Weights of a small transformer language model: attention and MLP in parallel, 2438 steps.
Each number is 500 + 25 x the weight over its row's rms, rounded and kept within 0 to 999. Layers, rows and columns count from 0. Numbers have three digits each. The size before them is the row's rms in percent of the matrix's.

# gate: layer 11 MLP gate, 320x128, rms 0.153, rows 255-285, columns 64-127
# up: layer 11 MLP up, 320x128, rms 0.145, rows 255-285, columns 64-127
# down: layer 11 MLP down (transposed), 320x128, rms 0.14, rows 255-285, columns 64-127
gate255 109:533530471478482492501476488467538467531523512514506493483482510490501492484516502479499483506487536514503485498471486487488497515485522535528467496478537489458488496506562525499523517513503495
up255 103:522451480490487502567482511501501519489524521452455525489508476487469481456508478510486458479520488514514471500507484484495491500469498487481553485468467530514533479512506520506495499473451475
down255 100:477502489485486524510493483532476528513532473500445545524488467472501535492514484515500493483528525489492450442512464458469501529573498466496520468500460501472476482476515492497506490501501508
gate256 100:508480468525478446495494491515521442517485500499491516510468523496461537465463477491444513486527492504540488563501464508513546539497498539472500552458510494513469506510464522484481495505428524
up256 106:453480529532476517536513476499476464547445493524501527498446471525516540533485477498551482492455509512513508473477490486531500516482468519492533508505486474444550526528485520543472487488497488
down256 112:481512471523501491531472513517489466525497453481460464492486493517509509504471495520485464483540507500452497500487494487463488546509517539511491494480507477515477516490519534535489549511428542
gate257 101:540499449519502518493479501516486513515481477504531505519529507476472494486482496504551513518538497538497532475470478513533443480569453464468514504476499451513489512499551527518545481508489518
up257 103:533491517525491482520485495526498512545457473474517510478547492507511507492465517460498499495521487479494529496445471530510481510500523482516469544529529460502514549484493469468483517526504509
down257 100:526490528461471517478476500459509490506507477494539480536471512473517487482495495492525500522492443514512463526498499482519491490509517521468485460490475491492479497545523474488522490521480517
gate258 089:543494513512501496473530479516497496454510525496463520480479516487461489514472497506501536480508492520463496455487522542476519494525480473565474513501508525532505473532472505482485508497470491
up258 088:496505513503529478526491488487471527502505484532475513471509538500492480468496495473520487520533521474499517495485546495540469484495524508485477480496480469486545526498542514492509494504465488
down258 093:508478505453487538480512480489494543539480527495539519536461490467522543493513519480496449471472484493532544515518450496531486528484518522462482518519537545493494503511495507454521509509509514
gate259 109:467505531521500512469523505496498464562532545530492484517515528504509512516499483507499472504481529560537502493496542481539538489508449520479429484468543480491500509509490511499513466517532494
up259 093:471492492516468488488524512548502536498468517449525469491459474487522484497484498510521502537546504472522485492475499481484413494506516531467508512514489519519467512542519462476498511534497510
down259 101:499508472494492491487513509516513476508501518541499507480485523505451494487499473461494485502492509482515510487533533487529516502484491529490512525525524484492537490432515502487486432521528527
gate260 104:465470502528488469515531538496496492479512467519494525510478476498494515526486533520493498511503490486457476477493534495527536501507518500473520520486502521506509501507495541522525484496422487
up260 106:512531529543502439485504513456536521508481494488481512469491512536527513491504518490499484515500462490540505478480502509492489568496487518479482463510468514557501502543501524553552529558467507
down260 110:478464527520501522520504510500509482461491480559522531520503500510475510495524479463520488498522481469494503543490528477528528506514497500483490514518475488500502474490491507473509539499460450
gate261 087:497505497505562529498518543526481523503500534541547488483494500464496484524522560511515522450510522436554486504491480513546503462483444522471507527532488510509505501500533534503520521514465492
up261 098:501515498514503476408448457500500550475498486504524465543516470470504499500494490530552480500524509533426493504499511516475466524494520482496497490502536506531468497517518493502494479470503493
down261 092:504482479512479494484528489508476501522488484477467492458541526509499525501494494506495520520511479529481497528489546505531477507490511441536512532500502487447533516530509546505518506499528486
gate262 100:525476493504497524481499467507478556510520553490486537502488540536454475523500534508475513481502530511469479504528513512492517511505509502492487510500501501448495482467515535482528487495513513
up262 090:495503525467525530501507489505512499490456487522488490487519526486506487493497482521512510512474502521495493553517506451503521495514559477506464543465483516522525494507507498517500503475468498
down262 091:504495479493469469470553484475475503497485481469493499474485517497506534500406503510483423489519478529523483515494509533487514491516482493482504497512537476524513510498526470561478524494483536
gate263 096:505462497502523525508519459489486513474502495501520533471465519492486478538487478522464512512510490501487502522538496527483508512503459474491490503507510505515429512488504471518539484479466504
up263 098:491491487480516479491487515504498479502478502518492477509531505494493529485465511512538511446514508498475505493499525496559487445502528524471531512540452471466552517499504513556477499498459475
down263 090:538512531466464453500498496507524504490489531474530466500501496501500522503493492502519478456511560516515458499546508499529489460530511532500505485518532486512535485522476466477456490486489508
gate264 104:515437488580553506488494495479522459534470531481514520457491486526498498505535498462491464478535489472521520458545517495509473550482511492483467531488535498534536530540499522533495475491493505
up264 106:512488517480537487550508489542498508506493478466481490545530543537510485477492548510510520514503503536483514495480486501463485493515521484480495522490496506463475495498508546499477500493434478
down264 106:518498478499456506492536510464517484508509486512512505511554494485456468476482464462494519546505521518481519529507504531546497534525485521523491511496512530560501503475477469460524488534515471
gate265 098:483463439512506512528480502533521496462478503513526506541447475544475486493497517518506500521500498501453498454466508531487521484500510494516482541542527515506449490508479509473519535521479471
up265 094:516531516517503512525517465443478508495499536515550484501477474505482492472508510536492518495515517479479479495479481482514484515515535531503485561510490468534498486518504500511439474536560566
down265 092:481448432522506470531441494482529505522559516553521524480472491503487495497483519524504517473456509505478485503524490516506483539516513481511503522507527471498497517507521500497490481504450488
gate266 098:486486502506461448479551522488498500468540469518515457522486461481486482485500488532530548537531504480482458505536494483503547509478525510509472453518524510496503473514474511462513531545512497
up266 102:479518461512519521497480507468497534503516508455498507498499492484479477496504455497533524501516506511513540510534507512518497501492498501444473470481474494518502458441458521487484490527499520
down266 091:496477507492491543528483513482509519497496450455517481510522493486460469518531463492516494506497543504501493518510501529478523497492501464522499460457500476516526492457519467511506424511514539
gate267 107:473479450525500494545528499520473472504516532555477495493483488503486570506518535462517515496487474487501472440516482492509490518513521470459496513502533509495507510508508469541494478481535501
up267 104:465546522519539496514511492520483497541482504511445510529491549545497545533498496506514473495536510511492434534510487490528550540532531536509504539491489510531516542466473516479519499490479552
down267 102:491489488500509508498486466377483532498504510482495509527481484509516522522494511479497459526459482499478462507550536492520524472482495488468464434506496517498527543492532507522527503547528539
gate268 106:486523483515506479483518469478498510477502520519547485472517496524488503490503520484448507493518500495481485498463489531504476506442459547533486491475481473501485461530513465524491457453465448
up268 098:490509514528489529516484508495509532507500477481517497512465495525562498522456522490473499440478516452489502495475487488525452525494496491530497500558502477527495533508495494487467524508504440
down268 100:498469489500492492540508513552456504526517493494511524488469501512532484480497487495475499505499469487503476551529466496546518504464482487518510511533486511516510493495474529522517469452470544
gate269 102:490452495508503469475489537484497514501505479515548468482521508526510539526461470488485567496543525541507447531504503490477451477565466536492535461486494489485463480497505467480499514539544496
up269 101:523469492508508520478503534514488477481476515539540531533491486531518484514480513536530514436495515496520504520508526466522521471516481479476522514497515540462483525520507522494488495447467513
down269 102:506502499435477510487503526494490477500470474489468547530505495531517485496508521495514504496507546519492470473509497492536563514502504483475517481516520510485517548494510502495551468507506501
gate270 103:486536539527507499508530504539491554504503509495516487493498475469491504469525489533496495503542478439510485536485548497526501502506469457503481490529499502510492460516497460515525508524502469
up270 105:492502489465497530531510535491525528507486498489543488488476496481448503514471463458470514489534492491521512517544510504471521539515478465517541490527495512549518537476489498474538529535505464
down270 105:472488499484498490507512507528513491523511489504481481522471505495495464520469477528474467536524479491499489495529526525515557492500474504492524480521484472503511508457488496510512451514503447
gate271 098:511469513534450522489480493506508536518508479483462503483482487499527479477496477484468520496483483492540465521534509461516547507457510509467567515490492487487511507490507511536497478525474503
up271 099:485512523523485493488511531474500534514490523513489484497454508496496477466482486459506476468477494449506509481482497470530539523471437474512524472527526542455537506469521488470514485531483505
down271 101:484530482476494517481525508518483495488483479477501506533499460517510473513518517475492523493511485490487504467551472499512477507488571549489527535467496459503486530509502520557484483464502529
gate272 094:483525526472479486516490458522528483549518509542494516515541493514479543534475509459500508490465514500476504500533520505511501513505497513481496497533489541517498480483486482492527513537525475
up272 091:484527537479544490502508519503501548490514497480472491504499502478467497488502503532524526503516497505522506530497490494461490481461498480514453467481495450479514524466518505558489505458522464
down272 091:506517497455498475503492528482436529467481478476467542480500512515467504488486505556489539524461466505472499463475506495495508480506473491492484461493526461527527509456493477472501504496528548
gate273 111:507487561502479479485514521455498502509478484526504512511549454457496508555468533508484541516533531523541547494564464486476490515507530478474486523505477474456485507501469482515496500529524499
up273 104:484523502461465510487485486512523470486479480501453477447504446509510461552489542492487507539507497544506486481539477468494519509509522486466494491476503505523472513490530496484544496497556508
down273 109:488471518471498512509516483500451481471471510434497519515476482548531493505499479528472459498460473498456507504517499494521481459482495456481529503488507495490497501546493478506537487454469484
gate274 119:495425485513490520504477494508505492557497487434550506500467500522509482495493488470487519477503469499554486506536471499497513517497487530497520544498519533510514503460505510518529434526529527
up274 105:453481540474536501504530503512493458492516482476502466526461507524544520491520486490473508524471515496484508501489539493490475502550496501483492551492497509493511438530503469472494483471525502
down274 110:459492514502484485533498482479507479553492540505546433473457489519500514492546473498506443513460482489484525470526500478471467510516486506476524507455510515526484514480514523510508488491504530
gate275 102:518456483497476484520512471496518550491471537489455521513512510501505548505480444531523506467493483495507492493469507477488452487466471531481508504488484502497475525477478509530539509463445440
up275 099:476485491503468527521519484542537526482481511480504481462501510519492523564527468519484494514503488494489505478497495465496530484473459535467481506471505499489485543476508510521524464501470474
down275 097:464515479506480490495530496479497474511505537470507534521492453518556445479523463443467497498536466507516484488513484491532482497541511486491489542471536504493460506540510502519535534509537460
gate276 099:435466530516490474540532473546494517508544516508496519488535495507475466499461493537564505500498496450559504476500516500516506515518503519547482494518473442465490529496469515486453507510474501
up276 098:505504532513491526545536500478488511520495497515520500492486477500526502475487503502482495502498475479514484487507558545517531481515556541528462491541472525515518501487488535463501500504493565
down276 105:511508483521527507477488508437496488480470529511485470473546527457492536507520477491475506496507502543522532487481498525507536516503458474485495515506527513489521507520501475498508484492500483
gate277 092:463484517573508473541505542529534507472497525491527496504508481495504489476490508521528554487531507483475544499500543529507440496458458512480459490551494470506472497494528498527473478554465481
up277 103:455460533538491466510502546508531511501519534501453509495484473487499519475507498522508517487538529530514487487502542537468467489500484488511521497488486489456521493466525494478467456467478521
down277 101:504491512536487488488481524542506488485517509522570483444517530496483522504492511514551512513541503504496498527489513516503470487500500467482495518488498508496504491501494501550512458536508498
gate278 098:507535524491478536522474529438495550516490496495481477464548494487505535530552497512481556473532500461505496492480514534500534473504498516518518456516506510481506484475498469505534514549558497
up278 092:509473532492535513485448489515482499540479476516475531478495492494464494494537519518471534500501560521514498497482516511478468493536495535458471465485448501488494476505478538505533486507501518
down278 095:540460482475499538523521520490491478515509491493541480534485520496521484519515467486513527473458460493501530453473496500486511489524479435522494513451534502488506476540505456475501519502467511
gate279 098:529499471470492538481513529503517502530491485557494528527519572482531449499537523533475491499485471533464530478496503497509544511510530468495492518477469516526483483515517547518529478506523495
up279 093:500494485523497506496496481500509508501467515496528500515514516547503546526476524507482517498544481532549514477524497544519512477510485528485515507512484485527521523492471541521426512478462526
down279 103:488508517501539471528508499483472539519495499444500510528497445456461524507489526487502517520484519463496449501551481513486493521506514482533516465511508496522468510468469497524472500531496511
gate280 109:522509506543481521485513462478481480455495514477470510489485526476492494462498526520499535485523559523512499543574516581509494485527494539523473522489505449507478507520517523505460522550471533
up280 104:528507525501498522514524485461549505501543476511542470546514515508518548518507526522488503539508503512474471482486537484514449492496543517503510544512530531485478493469465529504472518531498457
down280 113:505512529494483464481527494538501542508488512565433535496499480478471489550499516514492498491548516500532510521491513510495546503538501495497486542555473524503488490531503494521453508528490499
gate281 094:493440507480524511533472498540523531530485530461505491508451511521482493516490487525527533472502535501478492505485504489516532503522501502481488533544456527477512510445486468465526466516513501
up281 098:474480537490477518513452537509464556501491503475500492472551469478505490482492511506515528426494487503475465490540522508482470489485497505488509532497485535530506481489500470512498463512523525
down281 097:491507475539446497478460492527498432472489532502526517500482521479494516482490499504502518480524526543491478442492525541521521505482487478494498496485484523511474472528569514522512468512501494
gate282 105:459528500455496460468499450507501498484489514539479482518544488554493467509469478483476486456495517535497449482505485490501459485520515534475510454523553522477492474466520494510494469507479482
up282 093:510504486538492505529481471512517521513475514492484473474553490494477534484519492499499474518540509490480538555513508515507504556503509514531463493513444517531491482541446517463482496483462549
down282 098:490492500494508510505567516536501504509523521503511493486499491515469553532489496498480505491504474507474499498481527546493479493507499528515462558500450499548510493517503494499462503488463461
gate283 097:514480523507533504491478496554582529462523536476501488493478517449521447495532505508495495517497515507501494449508505497503517483472491547501500511495491512506505516537447480522553451486516486
up283 103:498509483482456461484498499471531509469523509455479494514501498496474488515482478480511526462493535496491527474506547498443497513491483445514503464515494477481482477486499498479512520536538491
down283 104:490485473489480517498500513510543467504501543497530474490512544500487497478497475516528510496508478511483501484525534505530502500515485514493473512473547465491478492497531509522478451499433508
gate284 100:519522506496523510512538489592509542534508523484498484477549518499500495493495499535464545467499503504524492498546543511512524491497509468485487491475503513500472546509508499442464501498522485
up284 100:470529514508517467469525496500507533492459503467538489473495518518495517514492530528456431477512492482522465529479528473506495508525523490507455495489514501519507448499540498514503500498523458
down284 101:515486505520496525504494521555509498484483450522537507534542478550510479525509498487479484532453479465485498445493557493487494476486477502506513528511528509482488501495515493469476480508494498
gate285 097:510501518502496523476537491462533474504513518541516488509497465513505517492539514493520491498445493469557484541499520490550494452502507482491505519481505549499521487499516480490510479499529509
up285 100:475491515518503512542489471521499537498495467543527527489493529491476477455485473505500482453538458500508529522509508467495499494448450492515511527475517494462455529492500522502447497520501513
down285 103:503470496475482462477490506548503527476531514468495473471465493516506487525499520461499464493482527525521507452539472561463513537507503547526464502478481495518488535518495514538534497535481481